Weights of a small GPT-style language model, trained from scratch on English Wikipedia: 9 heads of 64, a variant of Adam for these matrices.
Each number is 128 + 32 x the weight over its row's rms, rounded and kept within 0 to 255. Layers, rows and columns count from 0. Numbers have three digits each. The size before them is the row's rms in percent of the matrix's.

# layer 2 MLP down, 576x2304, rms 0.0516, rows 436-575, columns 96-191
091:135122189129111071082188100128208149141140111114142161110134128151150156114115157132193165125102109129195117086181139114127136159190171131107141108093136121171159087116128149141134087147157195195111061144134140183149138112117151104104120078081114130155185134072191176157118045182099123143
097:125097146092121094194062098191076108147138098141187148109081142105143144203140051119086122116102096090128144151089121142151184054169126140116124110191190060100068174079118123124100092168097105074136186090112074105149125133130151144133108099111118154170122150115140090069068146093173122096
097:139170123075163151180135128172131147117090121054093036063080174127202079104158081084167180144094099140091113093137126105113098109070095103091138129140128105122101094130122203142142158111087104102148106120106176148133097105158150187130126116106140194137105161088133099091112169145163128093
098:201124162114144081091106116142122177049186087079111120139075127190174158128069134142115145163117140131059087183139163144170200255077088094126127088137172124106176146119119144062083154085101150130133148178108107161148114104176120136135096131177106138108169119123152128177155148093129152055
102:095090090129122134130188167127097127132134121182097164155101178103175145125192182118125144061157136100039152120126170098161089144126117129102167170118128052128186141173062138126141141076161162124106139189148167123120167149068161135135094103177155063046140110095122125109116156098069120175
107:138150134101083106149106083111156086130104083143122133161129104158149111103108122179109118143143134124107092126119096072120116140157132192109130120126137087132150108165151092162117131119119160171104118086122133150114171159148073078173108139109084114143133106116158112079092140104114149110
104:116171071125090132163189092089159081135108067108167070123054127122126152114157110148124081167119156128082110171129142115110123102073182168115133123140138158194079119145100097138116122138141146177094133100068079153124097092129116104170106070109129145106104092081170102164125037143207104134
097:091125181117157097142124137099118185103080152103183176104160155150132137129120149150165084106138114106099152176088169126130155087079104141082104168129223064166104171141128107112118140082124136149068122140111143097168116168092152103082149137090127094159104056194076114157114169106150146179
100:121081167135145158152068125081136107161204155149092148123071099079155066112152102126094098102200113140130109144063092116091149115162134165124158089143168088181109092135104127193086136132139163122126128139098158116134102132122113156149138153160083144142113114191138163143100122105155054146
097:139194116151157155105153134131100097130127122170077177139160161138137135134147140089088130117104066082153163146093107141115083122145091166121106133123173122130105148101141079125143133167112156118153145223128149129108144117141099138138123139108118145109094120128126091185162170082171107161
100:122073088157157161143132167095119050116098158151105083142089132095097109120133176175132106157167097088205158150112135118121162091097096107125129099109172131110156074098150156093134150136163108104137059125153116159115130113105118181104110112127197074150141149153166058136136138130100178077
098:144127138097109124144077123141124126104106096142061151128076098099124121195120118185179152160199113057141163115088169104131146075105078107109134125122145154161184134183160154066205137132118118083124080090127136140112107130131098109137128161142078175174154062154097149129125227090122102151
101:088162141126160178105179137127119121136087122109126185163152145096140153100166160021172154125202159135111197037092160149131151183109112127190104094088135062153071079167166148195085118126185125138159117133139138127125103086090105096128089115100102134128123134080076136112129141145125098149
100:154135101100102071094147094182174143158136099129148064106199163114083097126122164159082139119127128130095143160070112136098115191174228152146140145205124109158095097169125186137155105182086124117090192151166108112138089143127115101181088163104130113067107152147077087166105145175129159201
101:106128148187156096093157116093078138129104115087123196177106102126118146169150165144097144170135082122059099137098111131124112167137090157169127144137095131112152154191171120095062164072138076160191096123115065096078120097097087122100101155143168133123103190108124168142084136250053128096
102:187081094130125193141128133109171165052141157096184093161110160141137162163143149121129155206125089172151075078128131108157125079172086181131144096131178096147186127161118136096126178163160120141149122105141132134211137158083159081067151111134071141158199101057173164126116161118144133169
098:159108113207171163194095142148067131137101111137159135090118183165118112152147172140070108111089163181126079071136139170183137089111170121121146092207168137130165116169083094179144132158088103137101171131114123133076116130149082083146161089090117107151079099125160184139148111104144161133
099:106135134154095134165136077147125060112082191071174171095113109125152126176185108100165137135050172142144167137119116174113189133101129131093124100098081110122140140187113161101079126121122105120074185158111094069125177143129161137110117098153136158154132128140162153105106102106140166118
097:119099163134099114136110139144070137086091103143125086106125099155183078187122145081109167150151092172149046119166148120163106193149131153119123099162127094063120076134122103156084079144087097142153091092133114093145135099133141082155080093163075161137167133069096152070158105115171131153
102:085145144111159151117150094161091115153080161143133134170133142138100150172126119143121111143132096114114114073135132120136084181084146144103148127131108193124162139108141156151177122182137110216194147100158113117186114150135125120118105218080141164153031142119140093136131173105125142172
098:157121077173112102109176102164055116164149073116087100078137159139064110161108120154091159114150138116119132126151126159089124114088140129163108113147124130104125180061106085156075114154143152207130114160106117111160101122111170120190130192149123076076130124080086165147071117169073094158
101:130110152117080121109064055156146150106179163096149181116115166092143098091125113108147093072157092116155131180163145122089183152125171095088078137158114140171160136082106134201119137134062070112116091083219087076132088117114096152066162114099128092131167136100121128152115126049153125156
101:123088132195166131147122157101143161138113144155136116141135190108160116173143045129053131104132085107159066058132170158134176153157137147118156146144131191138167114188127177145137139195136173100145102153105126141090134174114105125144108132096078085090110122113149091124159123187051117159
095:132085164124094113136111155099155109108058232157118128088147115122099098143149121131172079197097092154155130104111127107097138200163117131175175091089113134156142100059125092196138169129133122171182124054088173147137145175184085066132172088193129119169127126088127165108126105147148158095
100:092150127080117154182149123154144117188143172050105114078105113174028127154107163172116154117070137163195150145159146180126135162116148132152130141072136096094117184137049135168121118084120159147132103119210168126173114132170171163147137146125119135112084124107138129138129132098129121087
100:095076112133119157140121126153133107121163168186155085113166119102150111117147160156151131147188155136144116129159137129165112167138177155172118145147170159123156150135122104146149083111118170154113187190186129122113107143140069113133172133143145146125133123093137074188173178109129077108
099:101103057097124091133133087117136146129125096172202141127137156142126168040153135077076130080142129121067180114121131104154130153088157077151147139138103132157083138165151137129102121092148155118133146164111108135179187111118195131148164127112119153127151125074089131057085177114140141101
097:116155135143155116164122145142181156170113158158141089139195121141091132109151142105119135165126063114154103075141091133113158134118164158135116113121168105155140122120073063173060117122195144105126131073130095166122150144118160102189163166186095140091159126171088131093102055093135177203
100:154133096067095032094141157145110146140097122163145150156133163094116167129121136129064144086133111125136195170133180135152067169131116102141121157124112128108101091141108120141153076125155176138124141141133166168131095104126124122106079074188138111143159105163077072106128107127179137042
098:150072139143128112134124135141074143121100155129060162066118122112113122119145102129124187135153122135140111092097150091147149115174121103141100071120137068127142150060126105124192150123090148125074147135162160138123150111147166143098183161090156138181121099149120185128119147146079125164
099:099140103133118144125098113136129112107091174182173129149124093118140125111111108136118120064139176194086085176099161131110137083100101150049101136159097095107081118142155058125053113139096137131179154148173129134122127060191080112141138172158163063152110107097104135114146134108079099157
102:156172114069112094121138113145123122204101168153074111151108111072126141147138134089113126088106080147167095138129087157083168114090138138142130186145089120094142091100132130129112037112142057121182125124141159080089152063169098108147154105109140140120156114121107153089143106115159134162
101:062125100152132086150138121126129106159107129173106160126103139109132165158110104128145145138169157153130144108187155114106113104138141190129142148122154070145082155133087114141133096121122114136142105115113133110109125175161166128172101132041141118163129074064149108157116126129136137064
101:126154154208130127120168108137088128105174084130140157035099107104127153114175092148046130114079161098105180147144170115215119086091123097112095150130139143158157146188114121140136122127119058098060086178163104112085049163055153199126118100095139113175091064079166148130145208095159149130
099:114080162103122066128178128121102089155175126109089124068124123145200137165101123171118141122154136137130188146094113116086119117170127109082146135080124104125129132149122120139047105108094137152133182084135153119102090174178154134146117136140194177093154123091183102171123177124111164106
101:154160147147187127096137134165184154186167103150087152120145121146117131092151150189082155155120131117116124120088122100125127130143124156127125133104131131119123147100123139121091135116092138125179115161153124170084135221077115135139134085078136113089072121193152155100158133105216168093
101:166121144235179107161123144138193121082136136132076146104160140149125153148127148125091128129149098127101154105188150146166132105105123134136134094159077129153178157165141171121150157068158105093125086176104107101089141087072115105105128138059144065172182087158119079183077105160096127154
101:110131126086112158099134087161157134136140148142072144104176080150179155109129053131052144049102071153146140156129086139111113103133130081130126110127134103107170162140130149140167198120075146188133133086137117170115109152159103159143164132121133105113102069114144186101108175119166136129
101:139085119172140068120156144095113142177140096185119130092120107177140039159111184136160081110128138120098101173137154129129164116162145155125187155114063092150149111189110183111112123145180120134049080145144116127139140105087118096146115143112110131139139119118126176128100168133092130118
098:150108160128145127157236109164119107106149104094202076153114148048132105140087181089124101179186154144133085104122157152137086156174125224158164130067120177125160103109100131111142133121117151138105124156138148136105081154152121128156136105110064128145198111154142152153140152133094212090
102:151109094112134123140179101160171152148163096115134101038160155149102171112152118109150113137107116110159131117146146111096158185150213087064117184219136059120127094071102174139073087132114104079128108124122121128121092153125120127059142135180107140095153126117152127220145137119115153082
105:059108098104145116135146183072096144157112169145118148125112090131139077117123126108135078138148115083077163179127137077148140107120097083134134101154136167092120113137137072151194117103080132133184110094162109088135076113118089140119105121092150101143060070146119098078145138147139132126
097:115134139130138192104131149155201089067072176172144123113114170119097145182094174105132110144122187110160131205086137162159192115141081167186140158086106135140136166115186093048086144126168186094127125129154164158075133130149111093119109173135116184124158133128125168145204162133157131158
101:146133120088145119143106149121106139091169113195103126157135128045127128146154185107156103161102069094117107166181054093087056093090121060063091158120185176125149139130139125066161138140118129109094223080165143134144120106150118137154183109094102180126112162120149129093117125126165101134
100:163107159136099148099121125091118101164137109119073141154166150125118163161141094120145154135125166150088158030174099156133121119186080161201094153103162200126150157100106106149159113110100102151105135128151068089176117164167099173100100122156123090096124121158099145120140127091126079172
103:122157117153075109124102133106131111109127080125107118120129163085126096118191128134147185072105101138120177124109156117114123144134162142133147167152151161135112124102145115097129100101135121144079099100161077138111137116118128094108134150174125109123141142121117123193068134161139112175
103:099136097105090126102103142120106122108166098144107139091137160096147128112142167173137143091094102129126106113074152096102130184132130109163112068179129083130132144095071091092147136118144106099163125133154126081136154150141173144182166102215196093197142160151131152119137075089114049118
100:201109138185126093132181120125094184173143140113135122129039104189152136110110169105123139162178127164151062115105192112153177136166113070116153108124139134113080143131165126154150102089089128143082134205156071155156083198127094127138153114136141071075165096151120143146109157161185102168
097:090106097144146117093170109127104110132122198169140119111127113127157138146085122137120203168166137074169122224095099122112159129171107142133169125125175131171103200147114131174146129148158091115160150144020196090180093169094136107111161058177124085151199101124084172165118171186231128139
099:149166104117091156149135141136082122084080102155157163161138099081100188166143152128125138125124126110086153150155105060168072142119154119126153151178086071121118153065110116135083149164155125138132086076090101086134121090129120120131170085124128112132118116167151211108131185082107084105
099:139168169133072153100133107118131131160128135130103167110142135166134124117160187152133184172098086097105143134103126149119133118132155107166095133111122095129150093065150098117122158139130110107114134107108160132088134136132127158137107145115129187171102105148111075131189162191192110116
102:161085129132097209101099149126116127171162125121128128086154127108136137068174089138122113174156146146165116210124138097137154116128066132158125126151182148140109139083085141116157105100122142105221083123135122171107105092117063087102152135195138070140176163119134065086185145120151129152
100:144134114147140152141084132146113106047160177151143150104145126114140127114137087152115124149083178077071038134162170098088182155105122107085168130067159090145119119127132161143151068155168057066204063170111100101171066115145133134118164137122130128089193127128188098104101117168142078129
098:128135134126121119051119133070211133165137127108097153152152123141106121154148087105116126149135185110150106189068101148086140099148111097111058123095144165117129140141166174134174125155063139124066222132062127148138115134097026114112100081114182160112096139060154108113154116102117183075
100:120075129070063126147121168122081139106079101112117123068123139160107064078067148106033075104084092111151124102104135099091140093138186104105130133193215046127111145166156058086095107113076148128162182049222123117077209084103132140057145149113108179169131076151107168114099138138142154115
097:149123148075109141102120134109129106123133157158098107117149075131131090123087081076114136144125164119180148120144141118096159129146101151224133143157150121161124150098196118152083068153124132094112145111149071145195097089104106054138133134122109159166102094176150082150104027104137067153
101:138099202089104122146102185128108160108139151133082121142094115118139150044097123161173102139147175127117186085146071175140117182098169073134132099117076154101094133111105127094052113130156050074129137111081139175148134110094178134128170119109100141140176156130129089096134168106111151106
097:116158118076106115153147096124099122133090133127099133098097126072131125124118094130107099142163146153134142132060118125127152209080096150088150122113109116134115151132080081106101204139161179169128208167110184154097125141151153131097085178130096114064117201142155137101096072109125142058
101:142131170179161175091147139153150165138107077104168168122096128111130167078161145099164138173132165122191129098136078120128135140120109127150146140108147197119140112111106147092126142106176101110113104133100175174127125100041156156139130142113158113143094081145224131157129123060188120149
100:135062167082093117140111167089151169072164164113185058157179115095110162141134133152139100163110114137096132141118190098118106054147119090126152046100149092073079151093160117094156151074156085163119171129155114097092189126124117090119214175136114134110155166128159188132124116152172110108
096:134126125165135085115137087093140125163164126097157148178121119175110126137075155148098132222104096158108126083111125127131133139183061134104121128133181081148132170120122130080065176089147158128134185146176130068087187081148111118097084101080190107134131114118100144038123133182138137125
097:092102123101151116105150125145108120140122047115127145148127113131145127072058146155133101088103128075183204137091136100085165137170158184151072113120082083093106111136095127124140107170123103145154162168125182135151173136134151112143143048120131157123095126164101107070096123141101152135
100:116107083106134119164155129114153100109154104139128132131150121141145182189177146144148136163085135119143132077163063134101165190112148121144134149110164110132146132159100118082103156155156115100162080114141093144164091113107127144198101102138162137088126138100118112103132113171125150153
100:147065085160124135109140152122085089068124117117160147092108149082082136112072114092211085142171171173044088090057066115088159164154147104040136108141145146145117124089146127122107077122139163135154128121155155101166175097109090156074100172133131088077139140172119152077116140142104153159
099:120122123129145195168089150140122132122067197132127124158162116175155128107152127062073164157146143134107127129162104078113169114173124102161141087083071153114136116105097120201118117142150094110191116114140116148085119182082152116107109091085162117100111133189126098151136131118112111130
098:123081127113141151152162154123086172151116115110154149188038181153085140175152085142108094069187232124123152119163089119178071105127115078129188153141099102153161077095130137115134138183139109084102094128119112122093140071122114141094197159129184116097097170125139097200178101085102120132
116:120114148128155118142064094096196148137124129099140083175090078086140145152086121142139155090136073119122133153100117135114100115117142111146152119142116118146159153136088091097131163150088154096061159132077160141116175100129134122097106181127087176102129163089140116088036077076165143084
096:117135116133098106111151107129078155130155145138154139145096186121091163163120123089145060093044106100138173163071124178127140208088133108098130096169160130146120056104121175114158138120166158107149164124155140010137128176160159110094128155153146104134088129154105181151145205142110122142
101:153142171103159102124126116097099133150126076093068121164093122142185178123139171116133102141112119112176170147118114120084140105158095139141114113135086152121117150147147091111115171136110174095083187129154118109164104071147082143100140095210087188097125183145106141147176191113119108133
096:085084127189113145139179107093092136154067172093087096133165129111110150123104167145175158085129123113149124173089123101148136116093093135108107167105081107140113099114103072129124137132111135141133180109117106131104165178138144168112146177176064074118145099154112122133166110190177101192
098:123139078148133135137158150121128155106161099161109099131084201141106151115124112089079122146078126163127154123137151135113123160089155118143108183145129146108152150128157068172095132104166123116181127166081175106137114089139091198140181154169092079151133160183109128075119152177150125092
101:161145130133136195139125108172125116088131051128171105084130130115138139144170161105124134158137096179153098153151054088126126176142091114113099084159193182160123154160093096148154133121090106127163104136141180126141117070169124033122121144122114169150146114090112128094108153160176153118
099:123168147104149196138175078103123141131174067137195149147139170106134113120085149116093145182136088091091127125157143138142102103182136080149132148206202154200110142173136144088120093098110161067148085187116135119108135156062094112186123169103157044122162134085141103145057145172072086142
100:104132146132131171078117135168153150125178141128106138168156105136178147168130127140097104134103156158116143136172131175144161173118149137177147127135113093131101105160131149136111173136156127171131132102154103123188147109127152099126139104109116115106126119124174117145130192088164177133
100:153147127149127171150125095092148114093162208073146153143086146132148191105106136108153122116161132138158120121122114138162116207080097116232179122060124119105148148150082112082075136139107218137099134171192183112142096154128159179180176179107119163143118050125092165216129084127115161114
100:116149055171045145169107118083105135096228202098131148169094148126125132132164152111123132120158132174131173177112120170137145137157113166117150103098122127150163222142107107187142115135164132168111140078120113134117144197083116155170142123111160105119124083110108112188156134128143104148
098:111167062140173158144101115106154142076069146073113138127174156119159147175205122171072105076176088147134110192164097101142148143108119106132087177177166134151223143147119140120160169163054143184109107182110149147155118129120135102115082068098120161235126088106122144117189132146153140148
097:125116134106108105150110131068076199106141150205118121155109128119135127107114136172156109181068152098078137192103130133133124063102170060151129127096089108161122109125156142141140175130136104131139126090098158085184097162109120102122112149109108205123086136072121193087122102140107150116
102:134108114190072117178159150128068143128088103138083140111167106157079108062147075127103111110087132172129109186148161123142126126170092095089110127097117107117149127109106105092178137117074092127114101093086090115047060178166165140097135129062105060108105126045132144154102147158156136095
098:071162090189131142189128161111143087154145131147130108074157120106106109148130113147159110102102125094174150168139176116132180075127159132106165131095147170140092066079155161106116056151094143170222163164151064108079105121085147130130125122155155157116149100121142101172117148121112158138
101:059125166136130080116123100144132139083102129102203166133094122180084160108174101120108147154117138156073085066122165184095069194143125149119128106121137155068129130123112139121099129110171055152199145187181104134129114058045070033116167185102097144077139083164129139128134142198097172150
096:072139139140152183131114104100130153137220118086097134137132146125188065087145106114033141144159172180073170137126161118148109118102157099096093121089145112123128142116097108122206151138134079108164152135151188072127091113155133126145099154101142157157130116161035086154137110137153130145
102:171087155147136129097159130144076174098118121100024147073131153124161140097093134106169134133126120135167094049139106180138101120146157167111133121192110166092172094083128091096119139151168077086142175121090182108137137158115163098101195128125065094123117114122211136127115128117077174186
101:095129129103133161114110134116074100165170179108147176147143085104139143101155169117110135159109144171119176196051151099181158142175138107115094161157146128148113151154164098101131181153160130097135142082101122166098043159186060100107126114132132114188140136142089166122166099145169154119
101:139084139224135145196175119118071088187110127157152116149087072130209115139110161125070142102077145160056157149108125133122143101152141115093122139142116165107171135124078094123080132133186159177140123142143097109155142099109136025104102045124159163110098097124121120075146091146061102163
102:116113159155103115173108176143063071142094142127114093140092125127158118152161153128168167125167164137106092078094132101164125173151116149196112103127170153126064094114134142113124144127145162122103106176152104124160173125127118183143245111085106088084113166145121103108100079132135163127
098:144078116100078176159165135109163131164147100184149114106131111125089114113091192103094156085111140079162149125117139076158116184142124053149170124139108147057151124155181145162111077088178166154118123057099126118127134106084139129123085172190099136159105097125105122101094097105128107131
099:119127120101098109116111124137126126132148113138122128090108126127112198134166215098098130097199143089143127118076134120087142040168106139109107154109116153144119159159203145078119155151128093183107137094000090111142102083124073112146156172124127124086155125129122185174097179142089161211
191:122126176130141095100146113139095127094123109125116116100104128166097177079117133114107105124163118138153128112166124220176146162162104138137173065074140115130063147118125124095104102101152125157141094118132104140110184145131127069104168135123080129063148149130154112094200084148156114183
100:137189160162108153135053148153143135090142148153151143172062146096112156112101103157094197096157057064147151165102115124114126139109156151085065078169088149075093149118142137131108140106151071101075128075156084152186196175103079130130102172119124145081175126131158179118147160098120138080
101:166114141108157162172083111067167102164155137151077123182125172070099175127165150140080129123178132126099125134187125117117125148153069099183107123107203138174181196096123086170110148154194106105110098143132097105124173110151122094153110164101050092132102131149139148149057108064159171073
097:152085123161112114097104149178151145179088157093128102119079157105204188153091151184108149122118097121159127045140082107168143075071141142171130134118061153124134116082148176114145057169129082168126161120113119105100147153196118146074181133158108141086098102187103142121119129118132099119
103:159126071166138135174118150115117186089124129122186124143133138147098187076090130077102127034151104142149133117141094135138141191087152119083156144115041097078101154134118147174119116114131142068147101030142113148116074063071103122183040107121120197175172121095131120116157120122116137109
099:124185097166123134162160113096173097089149029205172175165129138094073127127080084129095136163120081128139136172131143066130121137144134121126115123143121104142181159191117093129150096095125133140156152100097150137166119102155124117166174101125070109153209112114155087183152162104102107155
103:098142107109160101079106070114178079171130162148141161153119175071138093165134074110131155152207125188169156138125145146121118108138064133117170113146089145132149113105137141099129093094159131121145031125146135152152129141086143143151126093152137109119193120135158140075188116135155119138
100:091115113150113138150119105129153156123155110123079147020127136130140166191136119101147121136115146148091128119150103075153148058152121157097159144111103132113070211150145144138154097095161099195165105158074140123128133126072155136116072127139155122215113121142057156075169150157131168123
100:119118116113164111117120118079170132160131085135113132129143148164130094118108114125119149116126113176102113056118143080141122127136189113193152135145164111149173100047087124151145184102107138195134139120145096158150093155137102170136064120095109140165147081122123119052110107158120149092
097:115123152160186160117055120059134052136146153129138170138131115164182143190138122142203169186134088144131101000136114158129134151137132195161115063148124144111116142179130143113171134103179096140097101205139135135069139174153060139155126159128102152147088116167138156125131115170139153151
098:075083159122144120146119140132107136101084113209078152170131142112139118163079075114130098082118095152127180181097115095160158120127080105062131109105129107142129113097124093076139089145137167109153176125089098126148094131124132027154177153103137148098042180142119051187198194155126146071
102:137129119079154155122140081136076153103146161078149111106132124128131202139123075064119155139149077108158118117127181075121166069118108122137100138074036162114114115120113099135230126161143145173136177075126090129113162126153136096105140105150075105148096118152095078183191082122098134144
099:161080120129143164131135188106126148126125089169146141145132127136122184138135065121153170091161129121124163177193145076156102107133150125090128132163148127085193102144175132191183124173159163148162039140168195151139129118103153144088043099222090098114080128184161117091112114133123056205
100:139092078189140148141087136137118142082117094106161101111106100160146112152102111142113149159082172125146074093167159138124124125099157155125114118137105175138130138110137088157144124201162085110122138096078096143126120144085084084145083107091063171131087105100152115135131095142129167185
098:140119122049137069102124136125140184135115123155120147138096139092127094107110188090030136131152109104108181129134077111113112151123102119183044097046142191135121034164161176143144147127128127141148119095133121073167038198163090149129128134115130153100121113208083148048123190127140152131
098:142095111162096161121141115125149140122135152122133101127109155115164100166114117134146196123094191112169125089087148141165122192097164122103150157147091128145182094071163110145185179148152114132093129137099157166156112132091101135146149160128144155123110165153101062086135052157171111101
101:129147083130092102168164144148121155134139187196146141107139093146151122182109066094134111140141069186097055163157102136146137151151130136148169176152125160098129090106142122191096090145115095121075191151103125128156103108133118119146150127127169142116071171155134158174069133115173126142
099:071127175139121136179149128165134055117143163131132119127191140131139158171137124089075166183195084124178123136125088116151097201137177178131135132102142090112159149132154121119075094106078134125143125080158073125166120146162153129115163123128111124158181101128101113115109164148087138129
101:127144107194118141142199084169140126177095103121095128144140068148127149098146143167145124197120112119113168134159143147134135087080085120153170090072166127135121129160116149101190107151088170126151130090111031106052096187151113135177098138151113181148095043051138144192158170122117124109
097:122141128100131098100177155138052181134145086125125117172100142072087130178119221102140220132092137098110144136143127098144168110131117139154146079144127115116135128133090089150132106101159105150154085180119155099153127134125098115186150137130128150142147173113140129120118155082062130164
098:149155142149117163160098106104097155176136181102159103171098140092099165188115141195074111082153147132094126172034104131162167135104092116170091175155116136064104153157122127118114146147133132132119203140167152110134098131138108153132090141213100137117106070206062183159193111155152102178
098:138113130103131111141125146150104157086121117068080119203103107148165084162132145117127179153119129137172167098119113138121110161134101113133145129117082192133093140083127144127136058145122102130130123088148135165170222178127133146104136072143143183115148124132079134098116079136131174141
099:117130144107107148127171139100207106070130097150099132123113086142137106135144120130117106090149106092157093022107198121134146088102182148144143104057121114118197104111129157122115147139130137135184125212169148090126117139108147177104070137126127071085174156155145113190174090181203092142
100:126115175129108164141122148098115136120090129093111104144120129142143147155077127157150210153157069117068169161124090121134177145137101174098090123224143122115165132133075111167151100146130147121085126144126112102111154090105179094092094183151144098124182143114142124138171112095172106120
100:152149091136120173146118095171117107113211106132149183187102166102139103115133110129157132071174188134057126171148143127099180144109118151161151157077082172158134119078104102079082112154152159180145060115134080149143143124140138108135159119155059079161131169107106098234096141130100126164
097:128121125140110103071132169121093115077128049128115126117147177129142141156142121086136182082173107124178149120168134157090099118171119131123149123122113086149089134099124170130090101181105158108048084093150134090178111117123121105119110102121135141127162105180124067197097207139089112142
094:070111108124173125151119146092124152112144146110125103135167103096083155152200081135106208072109155124137107054164156081126174140114117147115148128173097107110127139126127187175143149141124133135140139116066080135149131095135208159110144132090123169100062135220144120168149097101140045137
100:234095116114127149124141133134151165154133110083137090119118127115093099153078112116133129090108124116062131094077115136153155188120096193184160132120190106091140111119155121091095121159091094070159055091148070087145149121142149127092153104124106125099161169177179152145122123135164118096
099:171093121097082108104096166142211090082120185164143136095119106076114133172155167115123161149179169129184123103130078119099133129135146132097127095138081221172171094209163159158078131127181111142118123150060119116104107170137194168169106071148165103081128089115108133135104163182139142132
102:097104094113163110135153073091132085069112134106152143135103149122124131142121149141194135110164168056140174203153140117128145167152064180139131160110076158121117122092087121156139106114201202145087188132102137103068087102135115097114226195126048201113096109092120147167106068148089151149
100:077106163192120093139143072068122127128122098122108182165094129106096144134082147121098127123095086117150144137109139150157112096145150180152174109089159158185133140110125137150161203142115093144103129142119078079107073090172118059125181158160083182139150094143170110152140104191208174098
097:104108077093071188116147147112154144091148110111153220109096201135118152147102072099116149151069096140106111171124079091168132098142172122153172157172122106089145062065141119152125147098197125128164151107191184112139140131158187147097166074128136163130102128126042111111174112109104128129
096:095110109172133128175086106135168088165109152137131109164112153159151104078109150076148150177124084134146073111070113115083113062128100112048122139119096101111141099080130092125110101045119106093124171176132153110113133168175108163069113117099070148103144183081163167149113104143147153058
124:155128062156139111128165111108080029101132100128141126177088087099116083136142069131152141108070135152092126136094124146142150071197127143158159121128138144118117075165136176123100135108118127109210143166101100118115171141117137172123150107115153119098134114097131148180132134142147167066
097:158102086115140108101096134136071141071106137118117065097119147130101103145121077164119082114130175113130149113137170125147137148074159104099158161084124124088020133089179148164116091102153103098123140122113143083105149066108169092104128123155098069174165144061167076187167211123182086155
097:060103120106083081109134147091089144094112178177161124128084089130072131122105155150045152103162156110120178130204124110108092097121142145115105127148134114131167124098126162153092148118060107130184129131073099166168145109179090094173116109134143094135110128158171124088097123095131113155
097:124123125194144108150105153174119124096131138186102105122188099104078050076087116167151169114133134147113164081104117088141183161116108145130159130130089100159135128125136149161141179179100133122180244126127184127135158095139155159138066101089184135201140128213097120122106192173159147104
101:102100167124092115085163102149146125100191166113165115109114112138184117126215103137150137155099142130158126127107156144130118085155076082190091128131080131162101072051096159121106142074112147134140167121141112120117069141056117116087121160108173135084102117156129080192133116164153102160
103:140149094149161138143102105132118141091144052144068111080110150083150095132151142099125157165091134127109087099130171149197187183122173161092080148089103150119079106171128127130087170117149080137111152189146169054099123139097159052158147133097180138154063086110164202129122095184158115134
102:133166169105163175171104137126060104115130127182078050117142132155169126154123139127111139186088137125081208178159192105112223071171173123146151106170047145137092154144149114171132156127119083141093125093132186140123106078126163131128148126105135102118116154150117172124140144114112134099
099:169184067107129113096126153132118062156080105214136124126147093127165153083100099107181149141097078126157202114122097147144148151116140112120131125077172130119118107116148115129105165151146176119108104136141160122096138080126105092132136093072075127104167104153136161163108089151103093136
097:110152186183126160065119113092133101109122093162068153166141145117151119164119121137075168116121169115040164085122111119144165122144119112143126108155155128143065113117172139097137091111129092146151198068086127138119213198112112112157165189131176215121114094155135137140160185100134196110
097:144155160120113096138127146137132086115130186111115090154127101175077132101159159115158104143083118151130112102162162138140073116124153112168093165112142157103109128130125132056101188118070165158100146099140131154101102127180148113131126076183195124156118157130086138104139108098165183101
095:129100141070131107128052110159162165111115144097100137164106124131117167118132141105146104107056143056157127087106090095073140108129187118147080100088094146136114122154123088166094198156161081096080145160070211145160157084173098129108094120110131105128147144117125136122133140158123120167
096:130073111112120096144100121142121119129089135123175191172086160120145126117083178102181060140167142128141144168134140110099113131129131143165116157074130140130054154097132135159189159107114114146154130106127111071065112094119158129172149121170184073132116140087158122103102114155107096092
101:067137159120146157121125165152131158095197137168139158089131141103115114120058106145117174157098123116085059151070097104178121115113128082098158129065152130132180059109141119126098133151100126168155132167152150137226111102167127121125138139230116174080106124134140109127093129094133134084
100:145118108089112106102133175117116100163151162129126103091154192112076179188089168128118083095129140172097086154140136147168142215140128182094115150137135182138171095118147174130087094167139132166144167082102140143116149147105177021126147127108145133094137145102187146055195129126125113151
097:162068082074191127135095090114154105119137091131178115100121118136131166132136140135151104067164141141176130073105140101116099185130099128116123140115173118194186124092106166142195086108165162109101144117103168166167108152104164092120167143100190102107188127102139144153134105126158134155
103:161121138136095093070130089130127191104113150145095120086134113129149185119087112130179066152172137100154134083095143117117148075167178110079116136090087139061185110059116168178144147182184117156166110117156114125187141103118109102118125114116141119139084108184160071101145129136151111088
095:107095097056161113132098146104061106188068119183080092146104061169126123111127116118102153127174161121174128075130120139102123167104108122133141186095147073146095109100155086152085109206185185125096118137155095168174091125085117119061127169106171079088138093099158142110148149115086139063
097:132112130120125123116114106121130118102190098137138126148160204109081147095123157167131122145148097123078123155214135135177125142153129090151126129107153042139179179107100094133098101106158166151123135179187113106098086094138160095153111150178150158115135169136136067149136098084100193107
108:128112146141123112064175112077131097142176101092140043130145146108137147057094095106110128115127191063143156127114175167118160126186135154130112108151103158129102171122165136188166066178139224158114118083071096122063097192093098148098111098180156136159130123102106156119203048130082097102